{"n_layer": 8, "d_model": 224, "n_head": 4, "n_kv_head": 4, "head_dim": 64, "d_mlp": 896, "vocab_size": 8192, "activation": "gelu", "norm": "layernorm", "norm_place": "pre", "norm_eps": 1e-05, "positions": "learned", "qk_norm": false, "attn_scale": 0.125, "bias": "all", "tie_embeddings": false, "parallel_block": true, "init": "uniform", "init_std_qkv": 0.0367, "init_std_o": 0.0, "init_std_up": 0.0367, "init_std_down": 0.0, "optimizer": "soap_variant", "lr": 0.00305, "lr_mult_up": 0.941, "beta1": 0.95, "beta2": 0.99, "lr_head": 0.0024, "warmup_steps": 200, "schedule": "wsd", "decay_fraction": 0.648, "decay_shape": "linear", "final_lr_fraction": 0.0, "batch_tokens": [32768, 65536], "seq_len": 1024, "doc_mask": true, "z_loss": 1e-05, "train_tokens": 392800000, "steps": 8470, "dataset": "wikipedia_en"}
Each number is 500 + 40 x the weight over its row's rms, rounded and kept within 0 to 999. Layers, rows and columns count from 0. Numbers have three digits each. The size before them is the row's rms in percent of the matrix's.

# layer 3 MLP up, 896x224, rms 0.122, rows 92-154, columns 0-223
090:578516485536453492457420536488479531455476566574477554473473490522517452593495500545548464455499480509544466496496487506462537485526444546478462503502483481538553500505527492482455483480521571582557497532528495542504523498493582468459458496493465486537475508525481482484447550464506491498474530525437612528542436536530489468583510467503497527465514610513570576549484462534375545532458518425552535527573538509525513506567509545500499544486483480488532492564457448366490526547531504541519504544485454569509445412492497459426599486513472458481540479490524514462496520455533448473496501531486539495507517563485495534484520501517483476498515465418529505434501455459570491482523
093:527535557537473425518493431468509493536430515501557482443459507544532495515450493547516518485550546498482448460442448514549463487561463553412502582603522517550566487554572541485518447598536461486455472526543474515453506514510477507439502531488478421518471488549468483469556518538495514454457433496501493511496499542528532508484470459493520556540470462554456471534528453486576515481482513538511540506514506447455529420549491475473514550517454496517470449442426407532502462485540491495533417468491541528489471470496500552528483477533523504539503609538588493492543605546462474423549449559513442526550507445467446503472470475466412501474474476480481535517529502539533520515527
095:513538482542476486547467552430482498495503537447539535526465525542508507471509577509516444511499537456504452513542514473511487590506480497551467482616571510483481482451416460487485521539505509468558493407503536449562485520536534536478435473508555514513535453463492454467474542534532545526483472473525492490455522487495492461537523501445493467494482423439422521493530502496516611466397491473421500516523566549566516529537534447488501559529521535477499402496574526542541532463554548448498464483512439510523480510548554537538523504506555527481507494529483433523546493552480524526417488442458578459540540523468406541522492534482492570448459464609486501540546449478486465527491
093:569440546527470499482497505481489455455545536517510582441464500541484452474509455566566459508488493537596467494442375551563527444442464511446501563511454505444432549472429523505537495494543538510523469521511491514477488468523486525548530451478514495537429534498522468503513534457487530489552519457478479448528478466535532544418505503514590408508448504512464479556451495467419547506505528581472516531439477439447515502559448418417553491446517483425509514482521498416458469522547500592434560458519466529519522479537520511533545625491526556478501503524554443494457496531504473504516495458462513518523473543534470456533550508475455504500491500542506524505488439456493509516494
121:469459475504429523501543537460521434517472476530513394498532517494510470562463453518477499491519511509502479380512480510570473546516496584497464544493481456417520492507437494486507494522520547500494567604520566590501526427465516516502459493499448504547488509442501539469551513528489498477465557477491558483482528511468493426541531478459520544497491549489518458453558467489509478517510469562518556526487464471462539519468495511484544474560513537512496475478582591418463503443443513520496525469563552472502499471545385535477512463451473510412530515510540499543432557501469527589494514547433521481531496513443503520550565400514443439493488474494500454445507538457496585550549
084:534487527395504428596413464494540440541524502463535530548552445509512578564494514454502526507454468461472560550475522473472552506472479449473570514442521463508489454482491530478478544484538571437433436501588407406451488479491496473537477474386476452470501496472505564538468538459482489520530488461550522552521553464461500522466474490519528473526537547452478526498478490551549561513529524485545474483493500485482505539467539483496474477487527529567449507457446488471493397434456495496460467518477580447537474526494512511501535439506437525513484580438502543454545480579467486450515545468505514558494542536445546432489455501463527461505556519477556533531527488546495449474494
121:501508481554497435477455486466505494409491407501490471475490451533541495515482484429555555521520502530541440523545485469615523499487505499432491513561633493512528468502487500491572595509513535532462479444474462533517521525510499553522524578438483507542508481523515536468520473504469582521539507520465527450515445497515446516485455488473511420483459490524510565535430462526499474474492452460463497444504521504510500543520593499482548477548499512472557456444426521492492467488463560460573497500475400437507472500445503544511505511466507610411443493549478509529576508468492546530456587499454490548365509476505508548451552516508506467456485534497547486510509522512521454498485
097:555550537413490454459389524489450510509503467460581505388466486485504501561527534480492568583491483436559516513496535440478496449483457453508500508483502523535468558432545508457513523531513482438497524542499546578457443469561504531580478446498560445516521506457531471476521518554431483454450455519475410494527466528505525498469530550498507523429508491519483498482469432489504488541477499515586477420498481458458498463508498482503508457527508591523516500473534462561521455530465457509515489442546429519502474452532497524539518553509496549528442544551530403502466508456457484464497474522490425584465494531488470503485516518505437530506495547557505477580585463556539465587482
135:446527507479474455484537482418593485481486455434479420478490491481515540490486528462473499448536458450543490444464456561586471516498576582424538464551530489598541450535496507483489514540525515471435538543549491509564463424416503503525456498462527521455430457492557530448513478543533489469488531516529482552543512508499493493488476524474547495488504463540437448451551528421566499509506502544533531491460544461537464476461543574461533500509500577542472544422521440503503452504469546434468501489463547518487478469552463534475478479556543552493544468525401525452471527467507484496496498501496505501523539609468497482513504473518410470438556510470423471450550497486440577510509
088:517535495510484533485481489462475455493470475591513503512472521472491532529397463520411608482550549519634534517519490537524500449485423466487550491580514505556500580531479462500517507554501483540480479531536495548514512499534486499441495475440540501449512434511529549515505457443467446473442510470522495466480466443528520606459532527480518420500532551492436563424440508486437515515550498517480478536448479529570485511459567528522482510511537556498524523597476483493493523563450415527550604498529490503482445538476488452547459454499507454492600542525535501438485499438496476506499564557498502484522502525557511472535476450522485517489517526459413523521490499453473551442499
085:487508601533509537535525482486575446440408523495505453537461410516502502451469538455496518504545492604494484477507448542509557548577536463462528489487466498567496467510458460461583475446477537509450514523509548510463433431561501476546430509517510490470486445432528484439501530455508534516428525452452436438600537453550468490527488506517492460483544526534506471532560517524540540539487478487469514503508508468629476533532474480492486483519521527516471548494502542502463431501500497548497482580491418451592546512508567519496448512521477457457506521515489529548518511520521477516499579468514451459546565510463479486470444552533485428484486517520403485527506580453518454471530
105:481513487486526506579495450493545546544438442568552512570525471532513383492575498516462471523476490482553491575495506551475509521481578556437478506430508488500546436521573578587477482543567539484476478542458504597499533468535492474450538512533499556446386517506492511503487444471533513560484487470495403444472491508511503523504509505477492548442529507543443538444499474524480471413580525543487471502515486543441548532477488465544453523551472551539502557477500477425520482515445521444482546519479465481488504511537491490544461485528482487489559469470528521580493492440430554412513463477467490542549562507498460513503492452553470518485468506556520476578479501513490541434557
097:520531555491500428432464520470492488424425502487603500531501478428483484451515489516498505514411474490523503510478556517523458543510497428463490524548516490482427530576478523513490472610561634486460505529525535446450454482475569524447477531490530494540527500473527540511445492485489587463417468523498529495490463541483530487497562517463497412387456490557497462593499512507483481474472487575536449514557552537498492462512576446490510478554505482411496418543517569472565426572542427497510462580451508481489486503504490542483513469492508498509516505505488513527516478467481516519546575482484504449508489533470470429477455532479523518482530480535438507457512567485520456482514
095:468478450482450518511423436507464526539415520501411444451466519474495419445444437434499510521513524564491484462464526534522459522501537467431530501559553458542502562450595585466481506506439470570487505469487549502545524539536516454499492534535572530541512436482495533473490488537525514532458562562510469496546524495479468515448445517522557443549524525484488488575550540524545499501503465547520543472535553482546521518563470448521538505559560499504504432482541489498443444550523510510481486448494486554475512447456555556472454542490540528489473487568574454466551539481479525574549407531551482574441552558453552435509504473490518486541525510531450484543561479482472482516472
101:534449505531483524480427532489466457507457512503512602455533452564470517417511583545520576550476499538530462537500457481483547480481518425526473502499490467579537495544493515480479538459499542496506492463542457472491461445497482461497557558476416513575549497511470463567498551593485452550484456466472520499529560487529461485462499499546490470507465507509498519535423472502505600465589467520562462509499544530456542498536499495555526484419518463497429540493518541461463515488482484532515507464556621495451474561523515478472468587500518559515467453487450433439512523453417527472432495503423582501477473535532548473468473488550429462495540455507492503408513515481543510504498
085:523536521492514478463462448519510522507457498514540515470408505452515444490481465479443503496446524488532538439468518459437522469506489449576516497451563519515466553468437525499490474553468487496507450522517529442464466503452460467457493513417474426547464590573495478532427528482505480492505489507426507509481545555506498555502517512565541547464461468528554513492362521509472543552515551507571500463481514513505556562444474505509561455550497545539509481471497441479477484485495569476522400487435537464576488472510449461537480493489525484539517481501481498510580477474432492532558517478509468447530519535499465482533592576496580548472483433565510552509481471479528570626540
102:544598482553497542494552428477512452463498430478584569495534605438519498539460492482469582514447553446477501461486535497546492479462532528490446529618563518436519499541479604536505542566492571482439472490495490495552511445494497567492551521496466560499513524496482458496512529485465521491568547557485587542504482493464551490543463569501466542542500476510527471477454417482523491465447461499555443465460488480527444554428543542495508466505530476471512437515533470456525518501427509526460504536462453471527462513454475621552513511467502527575470533552447551509488511459447514495485443492517532474510555467491497520566493455468468441484475538533511470537498532481441520479500
112:600590493561445517496524516526537584508411493505559512453464492502515503525553518512532487484451460449514471515446441505579403536528504562418536489571503492518432482466461494449526500500380460498505578533490481436525528601474445488510506527515441510503470511468459519522450598453522494541528457510569484423480517456566458498513531489466527527485510438542509499558492503491448472548512452580521511538468478517530510444525482556467520443551444462445453486459494494585407534510506493556458525516488548522513406471490472525472515501484517428452463485525499512495470556526452549475531464436455480517500476476469432539488455508460486448496524490486465508480527497549512470461517
090:561529544513467496496546471574534485482575490501538505541445516550473523554449455428490487457473479475589515509553464514565475498532435592491512563488506520448489491482536476436446510500588505520425592513457473520464482552476497463470523527477514530552565508481428562517470459463548480536473542429545513491485529568463535556451535494499495472459525444496550459533528564522451540469575479524567585509483469498494507475469506504458398473492484453456503523485499464526495569503492518601521520511463460521441533551486481514498545502477403523483442469524460533498449508546484506455578560507494450476484549452542491506572447528475452485524524424433432522464516542463529513507449
094:511501464510411469460517488517514479506532512513542519492551497565518499461466487465421490549502524504428514490430440530516568504537498509528549531475465496426449509500493521514489411474601567614539462597550520499543536444504536512479537494474456582540451501551508443519572487472473498516481535482476522476532535480497484501514459553498540449491539505525517558475588530484524570445542513485474469529481555527537530482404524530489426428528509514495490426460521476468535565490547599508483481564535499498495536572532506488483498561526487435521504471473531466490463496538481525444391478435505536485539509420522514497470545539444417432485438499498481559503494527545485495427526
094:444502473447520439540454491477490504493535484487495556487511529456505444495571522520533455567475454555489457510483458470462559506505570473505448501503454497485624565552516560438476502515482506431395483541487495504468466457554507520465438537449514491534421452510488499494417515508517514503522460453535527489480515505467528563497562516556470583462502547539469505459488555440503582549442573531571510534497472558524480577488439441508473517517442484513551375431497545490524451507493508530537472545500494526535480417486489533520515554529460456480517475444473581483507523581484501565554565539569472492510465506501505536490528406487493447504503507530564551484533492453492473504490
112:523520575472504491448572467466513554508500514485491434480426511510473508486460476432565511519549526516546516522538518489574488562558503602479459471411539466474487497514447566503535490482484547524538574531438477523478562504491488505410505497507518524521510481476495495567478498456507556437458481437434499424458556504480537517461542425548512536458534547534485463478444456514494443567538514503440538502559482548496455447555562567481505523567513459437464450488479557517443471528542575540485494502545524473559472507530433510473507554448485477503493525451504419481510516463506528458543499444539553481456491506468601481537490502486509493454384536568430555536490555492494520497475
096:501493454465458530461443579488544501470551513600536478467540544460526554532489485564477497469481521466457489505529523422532429523533551544507485490515453501492482574559420550502489515435476429498428471470436509520506493577528504493523529507437524472517488536450509446542443554534509420501541574430451500475505596497482490393451476519459462552524512482492515498445479553519543542486539453526509498518523561522462514516493463487525521509524436433490527605571517478532511437469512508552474420519501499491515489489528457452537501507475464487481506458497464528497572528495543473547475520501488463576478515423487462480468550408559484494568561506572487549530479509403478468507433
075:569465526545517451553551497520462528515515535528479519546536445529524465512477508412496539426514513474530478497486441398489513446525453541426486500525560500486501480520515565504466502537483565510586556533574543466546511535467538357562478528485462494544467445484494483485440450477488524404518480425457454549544550557487545536462495523523544541509525490530441493500505445554469529521460478501522437437456531509504503462492500526534502535438491432522529464466497565505583444482570505480554493501499520495540609435499472454544464517439533469553442515466446494425489547566524470493503511497499521478530499557488469519436470460478504486445445462518486561508512450576500484464507
104:574423499576407491515474542507487486486545486477477498581516449512511550517523521464456435476565535468616511544495437533524456456493557460530438566499523472535459459508522480514545459598532517564475514492539530536508533569489476515511494507541480494450500483519539554485503558493557497516496424547418532557538494559455470513540542499479486564465464492551496486457466442501508551469485517435479410441566498546425529353549544487486537519484469459468479508492540472478462551568553451508461531523559537498499498508490491500580487549512491491539516527463477474526487516484483423503551471520537523505478509600518549505497500494453470570470498434439553464503514481513467503550484
095:493516431469450476423495484536546464501485505549545457506514541490516491402511541460408377517435538473482474527514559504524489590512430534515546488539494435508506520521606411504477479462502473477545521601473495495498493527507530497518492456597550519520539474593476496479523482515499524510516524517445545465428559466471492523533524512454522500476468523417522454483555526530440534415526492531556488547486498507435518563528529505519481523522541538479535422434508536483524500532453558497490520495475539524485583459482448512535472519434493509537503470521521506519526452484412509501477569446579495584508501474487529479555475475585530520511532510484474441406477545548492516469523
099:472526465496430467496552516472486585508573568562524469515549591561521523538488478454553484448524495497522475493490530534526478466479468510440506505525510551534510464585408535510481474447477458529516510534477385512587533470504504527559432504493436529566479478499527443513487486520507487501378493530494489443459505505437462465493480591509447530484487522487509452457501493529539443561506487521512489461506472444504424516485511480503467549505509481494594498498465466441517547524550540536569531458552555487536483506522537461467562494527569503531439518478512521465484529415504522544458504542415557462481495445450456531469511555490451464562538534457486550417451500410464468522463
098:555406472463411501483500498465516475389451477515503485471521432523512506410486508484449484518486418510603478481398529552454517541456504534541512557538523493467494536511486534479451505573504514475482466469470502491513524500515496423512528523547523507567584542484489499541479474475491489526507517533481501528534487564533526452491548534435478492496566548463494539611469517517483555526514471491522467571515444565504493512525519572500527471557541540501474478579462564438531575574460411390478543537548499484530501518521527523530455421505479526500487478529444512543596537489509565491493551467487512462509495537453515510411486527495523481450474535517521533422525549523499447481469
105:463443514529426479459440565518546496514558502418553554511514521498473522445543505514440426428513462429460483502503514529418505509475510561473550425576511471542511455519470492525491405565540500477531499460496520543514531467516449501496477436572484493422472549508467510516551460464530561503508460518476487519482516510519538492449485468512525509468437459613486513527523465521457528461503478470527495577469476475551555537499547409428532503543533541565469537439552527434505422555548450504454495494379485522465515557445547524517522427557539488553490488496510516472450556465466515488516495482482542494555547474532414527520509505517446539445487590497504476516480496499524457471510
098:493490537512440497510449490483520446487508505562523558456482530561524487476502530548437462457460526543546476527536490515441485441542516551525491528448452592512479500502520537526539598482543526532555573488523477474475466443444437491475517450550468471524575486482469529548545504537482506490393491515503511500513498479486525521514496439473466451486499557480483522487452437523462514479548468512570451498516484547461484457558524438589451601526517441509462610512505432497425533483450404440433534519527527451470462533450497482554464535510497546535530471501458480487511570514390478448497535500476457466512551491534534467566533509499391503548494531484532448509533523530490576526518
097:487496521514502426510513378463500538497459496527438487473534506564493471506558451535524542489490549506522489559489449469483527503481577526549497596496524451457505513540507541470457437489564576526489509485569522479428434507549507532489484545430487541492491505504497592474514544478499523498443491496542563512571495525459449575554488519485497559543559471502517544436472509419473495563462414511550471418479501417501524463537487457538505456450467453498505446475534520476496521474515504542532435495518441446577534527482540497497435559484474521487452528475522452542432541558476523529476463502518536468432471593403506460512515494448567483423477458518498509583546486496496479489539
090:532471512491459421552502469464485485452490503510473520519487566421440457462487485417479508463473459494507377477478529531502510459492516441546526478478484430525497506455485509503517503511460526459507470576433608491491538464516531474505509423462505513454451486559525483497463491594429478418589490472492510508535476458520460485481516512562500467508501502508459548536504526559499511499559470510551533440507473500555538456488545517512531551489528513514494457517539472496408491554475530507527532515520457541430565512508487498364476489490495583513532490506460538472498488488530566514553484583564530516431549493493463481452479531451509512493546481569425548520443584421472496401448
088:515537500500526483490545518488506489521498552472522537463426554444394520489497492469469502492551507485489482440399553447450528505530546497464494450486462555483453547504515483519531465425463479501510481502468498546459511414461448542576440477497498494405485482502484479504482507399566474484495511535483539438461428515532510485505545473479506470593586484466492529469517514491552542462438560512558479573505521556480472514449433564495519546537484468518504410513454473499433429546466552501486564517485490484530503479471572593499471484561543488448429426493438534541468499489514452536437510523495458433474517478549538457469417490505463440529494484460432495520424499496558463523479
117:532376519483481436576449507494502443492528484422492592497426428537431458439537481530491496520465501548517507525484511507507448426439546531434515513493489461496492457513428569532554508482501489534430512464461488479519517458530452485590435501498482540482603488421485497517533512457516527579452498492493529470392514442485464522508546471506488528505447513512478590574479483519507553466513503505488544507504437513519469514528526483455537499570527470498514488549460515504471482497500393469529525427441521465547503495488530502546462454563503447519435450503508537540531470467503515512564553442463489488456536526482531443426476474490470431444481510472582570504533489487434467483518
099:472469502503530554571484458536517527389479470484516497511543463478543461530479590426517482489472537544531519458506562476436507471574496555461515598485616471430518447491550535519465514465544480548562533477455518560452459507507457503512517470464525468520531569467446464467427500505485494475530494522430505519442464491519478610538548462503505410485531448452443494500573497487561558493449536494496485497530532577433531532486547415483453435520535483526504443491461415489502471491488510534512436497463583495552573471486537505497474498461567442468524474433502501487518515565457544523489506444514510507404505528492514510502454520463514515528491507489440464516505505461521460566544
106:501461441523467512536400550523584515462519526505589484542470470522471480505603522493470470504493514495514474519478464494463531528527560457525556484509526573496495483493480504578601450484542494530526533485483522504428541473551540509482446575481501549550575542473544519494513430505473554526447539500495485478535496456500479415502471495471515480467510437593504487488517478514460542465402481458487475526463502557535451520427526537453465543497496483484493468485489476454534478452501520493563529522504507475470537486492528528440505449600477542526466558432489510529554606546455442586524570510532486454444496395500463565420476501494607469514509534530498502450509545492518527460496
091:483546524571514526465578537557487457548487456580469487486518489643552509509538532437517554486492563505460472502510586547520534493553442473572494546498567484518447500512600500452523521548485531535489490502528546446468524488462517408417507524522480485475490502551496530535486469493503530510526437481533524521480534490498478506494476469486485521509490438494576464443581514496490547547475504456531499426418438552428528495547446403456568539458567485466500510537464495480446529528444588544491550483457474467449445590526543486498487495460528559442524507454491498514494561501488458435513516466498542458462505539477456510536478546495536457580502515487492495496436506436476512453482
112:501525432459506506560494486531486489483455450531484544515508513466500488525477513387512430430496500480481445549510439473566572487583509544520492526433488481472571483526554524528516485509575498582533445432504455492546507507521464551449540473535534532485534425453451460578542532518482570502504568465461523467493529455531442541500482487444477473515460541518524409509572541488493462473513523504479503516513489555462529518559502463478480481484472552503440478533470520467511423476422495522586505487419515579492532468475459486525525447435532509455536484473476577538497521524478537415548604464436500507470563514580543524528505500506487554483574500552462469521546481557442442499511
095:443479496447534563439471466479523552559495469451502475552484456484567564512502428581456506494481565476513517526482545509505470494468480532467502517492560476485513438475465584495516448535522513544470487470491542474531586522542521467504466504524453507494546460465533554467430438499429453515554527437553523482527489528578462448518492516462492402494538509526419487456548565494484481498543486535456525482470429484407501459470496537462478550480490464557509522494543550508579455467474535479578458451470409414529446489563494545495535465465410533432451507496463489491565538442469547480461492550429486512501535473455536430493503530475565457488460510444465509476492537497475438470537
091:538516540459495517528453502453438555539555481501449544557545490491450452492546466499526503495500527479510488501585490493537556483558511473489545483530482556511489471445560513460520473399489461582518543451490526502477562464500525466528546502409459547461396549510433483508503438478396443517531576469534494522571533514485518531492515480433498467536533475551585472500511571552434479567495512513437472482486499604443501507429510531504548437514581479484505537546488418480482477475514516489527465571461566502492497451520539558544505549513483457477538490460514551467497491565439436427513498533549503531502543476473562499525515413568514489493496486559479466511545527463538472507461
099:474472486501487548534514457432539507507520507613492546471577479537479492560498536521487530419515543514490557579468459502450454470520488465474470529501498501461560515534479532553547504524498485539447492460509554573406482500509477420469530522472527501432465528526463458526555537510437430543463511455483491473444543516575444542432478504495488490516490525550473577456555532529453559467546507486460516494504490512472513503525503559441498513540537489563531492494492437446568430528500532488450429487545560564447411522562483411527470469538471506449459560401503529501470491494448486486438498504495571462530435574516522485468525459430447520499484521518520476471488457469535523402531
089:508558532505486419487560494513483477457530531440517482573450463507482484472513547471475484611524491498572460515492491538560505521456520545502537484441513470516518559527512491468521495547611544462510509530488432583532481484547479484475467487470467484514506488507525422500462495473446523545488543465516537440471520529480509535504579535490484442555479489495420499435551553410509418489455504538530521466496447545537471524573417458460407528490495576482452478478477524461495485545507484506505399468529543449454481485495515476522410471610443463463465518472508553500503530429496535428514513563505524484514478512559492565522593520502495423503506475536431484545495494463449467490448
103:466495513488523500483504458559533471494520517503494506577543450506476514577550494435500512482485504493515477443479475481532558538545493487531522477501527483514503424560472556498474534451472511524541496513487426532481512508452479525418463482476454454464489474535460557476467566444590485504465522572547431531515506444486494484499486499549549534484519471577518466427492567469485526491471554474498572563438473457515450540523481447540468436516505441481467401548486490512468518410520519587455495538490555541415464569524497533447519504512499451522522498465470568441504494515555459574453553465441475485420481450478542561582531548475419491449508501520567594456553458472456508497468
099:568519521582512511466578471500470487425532466417569485474478405507522456491415504449526509524494474508533473499490462490495453513408497479479467520476506514489515465500451514459510502498469485525462442479568541438511482481587356598498509525528507576553522566455509510464569438478543527529506565460578488438444484462489538477501502461514490521439455508513518573547564472461505536529475536544495477555543507466529517540520487556520476526531556540453581508492509546489442503501468475558526436507485487502495434483541512474531512526481491449464505444519499440583526563528521501419431521471447490524490447507603508457499502465411474505491556505489557493526504497460538496507486
099:479516475461455492514452443486484461475471497563523534477487519589443457401527499470532595466496446494448457502472549490502547504414471538477506549467484470532542517567527526522534477544474429554487449493500534466511484580463538518506576534460508494472496465458533562506552469429490433525457545507407536456550477519526483430455470520501422515494504560464490560510477456463469548568485458474618509540541499535517532568535485449543538413530503505499524490536493547527541579485452541538526538460520497498414421462503560552539556518490528440459482558516452425515547496502533476477506511499484509502494450576521590523560481516522482501439444485485542477513536479502514471505493
093:526559510520492541480459523459498535543468582506515527500522479546470366537542464476509563454531471490502584489453554545519553535476474482499546504535577548475503530523433512457442578537485512514556477478464517469478460506526555462505522534527506458503501521497472446471463492576478436539482427497509551501510535525521525551423490536436453492485564582478503492452509451495500480544502470530507469511473538554522520482471545498473540512502486412522535514545485473582520454483483462488554534518470410523475509494488512537523527531577477516458567648580407439510512571464483512529467561579467527508500451597574539469471485520490501422497526494477460496522553488499525506514514
097:544448482505493486488515554526509524447439520446463460501567486502549475528421436501515446519440536585502435483464445595475479470549484437450482508474556563475455460468509491513492520533495502509483484554521572473456525478460547546472533511471498517494498533609527493543506531469539589497488476521537531526569486468518562527447480485499591532484481530585460445461488526493477539549513449441498502520515520391489502518523500517478515471596560397531467496537524523419510431493483516510532450490515482549488468467508570556534481483545501551478506521531535459506496526503525505493465526609468464562474596481470519528490551463563469437520502502476499552388540459487516475513451
100:488474484516439471462550490434443554599439530496490457498546506500414496541491483567403469489526475531508557497564487538493472506471554531538522506582528517459468544517488531467523451575449458490501520464514553591486481493491513552476460579502545436520526420576550484560554535531516535493474459587503412496524491482505549531487514479502499488510497478509458514530510507460575558465529513507514496463416505447470437443548493528537453504522434500500479549462484405504475466507482492491515558544564496486437573525476529431514503454465412498541562487478541478529505483440466580492505494520527518543525458523494507481425479454478561505556471540490419452541546503481523432559503
093:555519490543535426535491476440525516415464510488481485525457424497480488430503529471482462480518487502460474499493467477500535502532566481466488427489556484503471450575502500530528529531492520518542559516482508518398536469496453478482479530474436573548557555527552506582539550511431490509436482411511444543453538538477502456506497508474463589505570504469447532418507522511539540463543519520591503476492552516483478584499495480551468509503502584440482557511516479523486514521475463512469460479506548491473508533533446416505530530509461474576533534467508517553519485522463466522519538461505448554461557555459466560461416543598479516495466450502457427489591421528556556505509
104:504508443504506502461525458513529571535483481527533536456575525478478397561534544494498504513456508539465450512526501505477552491449439553522481471566506525447472510476474511467472478503359495541530515502485565532530540490439510498546507509506481501522487466563542494497502452514503497451599517405518532433526417468548486458473451495529488516526515498463575480474458466507531527569552512555539597531514488500513550486478520475608511529566439475519472502486473437503515507576438591538484533485564449518443525485481504510506500515491529419488556507398488475513540541453512517439477467500481510552531420440534538502479512506508500458525446493470623509525506490462501436547439
091:519579565552453506520507446521531475494476472494538548476546429472489526488570532558488533534575470518549533568514512570525531505542555554532476548502550458539499469536450488437524520504507569576428511494501573477482498476546428458424494545447539528523587577465480466514419546471474534539481439480542510522492540422524503543470408471481515464469428512509469528470470479557502452487481515492515409500502479524468469548501434475456528522505478481501411481516437524506462482485501510522525532473504495436480449541483467518495506561594447491479533495522475457514527516506511468443443550451472509569535553491484548519453412493480569435468420490449486529426541504504516529513569
104:503472461491470543545520498470450478576496444483479433517494529522503512489478552459417573546529521474522445487516570477471537565458442488499508499533494428492592461452500553449507503491517578530508517416467525493480528476469470429500495407511523550523515536529383458579540516497515524488598477543439490496479566494511517476509535487547520487544497528512512544491478482486522555542515502500457548441418556542467547481532527476507506480489520521547509480547503483455504522482446505620439490516564520529421447568530509534508449493524395557522526450475519524461457466486372553493461509535490473464542551479527535428538499459476449454530503489533496513500588504460509471499520
109:546456482500445486492457511524468502524518533491559535484482483488484468444486493530512487453416504522475479540468456505557475484462475510489481471513500513463428463551492487521532525476523496534499552481478516510546514449464419584550509450552528566533516530516589514578492509516463461449491437472528458475507547484434541552520529437445445482521509448520436481472562497522502404537503471549546497494443445475470540515530514426586522543489522558484528485567540406511464479568475481473445505454540551543461518518451421569495524534586538493523487504485557524483511454518513389451438487402471437491479561542510464526545486514453532548505525436490498438498610519546490540544493
091:438556506492490472537481457503491521471575516535462507413496525424523458491521502520469400518527535520474436508496450439592457499521583479454473489493474487489544475499572478495563522467520423574494556443497418547475531562531496539540482481499474501534440465524562487476465489521514545450473466499535518526422476528480433518472412530485533539520575511510502475529537513500442467471461555457544498495540534550457459502485478489540489447504531540541496510449402399519499507486464505502466532418524570477514568521500538526511566462587585508492505478488578503494478541441504473557531490501435539576557510500418492530495422518522467509486398499474549513481490511505470543519500
092:457454414466533517504511488480555614497556460446432494591430549469435490507477545487518528529519536501519476492483556465573463381557460542485457527467517436508448473475468577508524530545501459561445492551521526552545503497572551568536458523472538514477474466592485478482517407504470496474430406509483426460478544471535525489517466480550528494494494478513445492501509544507578508443490459455516512457493562467525527515401579482466453567536534471491524500514453477480432487544484515504524453468524510459525525447534493498485504572433488570439504535459529466515510508505458486533505446462488577472514520467445543480465515487509489506509537472503518533470566509577483477538528
094:512477554555515507546569439449464511509505466599529536515377449493423494486573448464420538493501519529402479483493562504438494495492529588487521531502476529416497485486496517546470442597476490456469477390526520529544539546445433530443513522528443536501466481495541460513468467468515501507522483456460521540536520532482525489437484455428558543570524528490537555515573526512449466495481481515495512470460515500470552468554518466603580529518452512466481483523523478532539484493471523507525531499516536545490492528549457497505495576556485528549434525549532459509460564456474451483500404481495532486521411535477461540462515439525513530491537483519424502564503497481512507513541
105:514521507515502488460501488508489500512532436491566553445523421540486428564462432494521516489548534475555532521489525550510485469438502488599504480486542499569554514505497470572475449518400509518464561593479494445434530484469446491410561549428515463570486442583456547469522451484526503522542424523476395482547530519536491488551497464482459456503537556482438481473613465442479478487520509440423518490498534492462601505571563464470548452481431517501460559541487407491475488530472514478536479500475515509508503528532449457577464497459474542491464508454458482439480500495496521514509525498453494452513403469480509507514488517476509466506541539516510551501525524460478468534510
086:461493555545544487513569483468514498478480609461564410522515480493429424493517458511508520416517481569484480556482509446518425552448547508436446519489556484435492445483535506499555517554479484459483483471506497467504503484490562492491504517485473481481539461471563535548484390546503500476446495527548454504413454548537517446533540512482540482477500422459534465561610521502563482485397426479532438487541567531458524447544526484476498476503489538536471574480493517513499534395485495514523510536536452511482542518552545536435486512438569548502479397506503442575474496481505480529502477479480553515512539552483517438545470496580510517497494497471494475532510487498480471508565
113:498501515495436457444555508459467464486475475484512579516454542448453465428574457496471463581468522447533369463542501548489432409553537511553481488548507460585459527477435450557493449529412558529493512502495505558526448543503464535509559542501529514497464446493475497448476457509521471523491491433473533503401494539497519504436533562552466469532519494439520474468491535500467489498503522523579503498497466490550505526486511504540512540555535431408486500551496488472434456504518517479489470491506581479512483553514554489528537471502501584533488452448523526461536515536483455507430425480457499539474490499572513470499528517407446509531485475511633509530531470504484545503525
113:480463455489435486480502480516537501419494467533556499569512539558467517421489482447523474417466490499499428554526494523470475469461479514524565473499503476486545596541530557423520449585595432551492539573480516460559574479500480543474526478518431521481450552487497545449492467466450512537473458480461497474550495556468512535487483559521497437469458460556433500464483503542496560482473583478538464432452515520499477500491486512466516499498507590538461438465507529449499471543472495514510555530448475503438499514476549598501442538472554407521502434496464499581532484467510531507577487505571454455503502504427490503591538517537487512494450523588460485537539487506491495492476
111:428551484553484499494503544500454487457520511592452535460454545474478452567431460574502529426515483569481528437480516410462477482538467496475505456519492511525480532522404496489512474499479403551540407526455535512529518574517501531519476472472544437491510471442543474488453490463572446479466597484556507469488518522536495469503462502463459539455590514514463501505574512441479557495513472552557558536470497524567443475506509510508560513534519517520492529507555459553490498515540505479479554524475473486576549459489511488511504494529555484513456481482457458483603534501545458565565486556491473444529503439544466566463510467570508436530420475523523484552421492487521546563494
084:524533499547592411537528462452569476490524438549452502480516522516516492501573521531530447499529452577520453431484504471521526489503461478435463462452554461522499486533494514480543462438515474538447426503519484526486452479550572485478537587470576535549472544469441497468477519417550554533471522501466499439455472534517464450479506507494504523474469524445537466535424500477472520515466539391471453485538536489502490589544510505443505480536499554487566496533505454502491440535522495586518491493490543478534446476510539564448455621544514459521517483564485485485496547478494526538459524467512500481524438517502454496405533548520494498509518508554476438420595517454485563457447
111:536521535483484507520516510525466491412474531464441527525503499560507447433533485524502429554583491500512525507442495546545474495517537438477441490496564447469536469491536485524447512508448471475571478493443466502455472565512444503509500499536473432493518464515551509478546512493535522506453624515502499444601555477459463588486519474477546415501512495549518506495501554528471581550514545455505473537520449461513505558568482504481496433539530557494463459521414473501462432470405458503478495504486542499420477491513499558444476498504519403502514481463532519535473535566428471488606533486535451500467539506543480495519496536479409519509478524463480446448528512555480567594474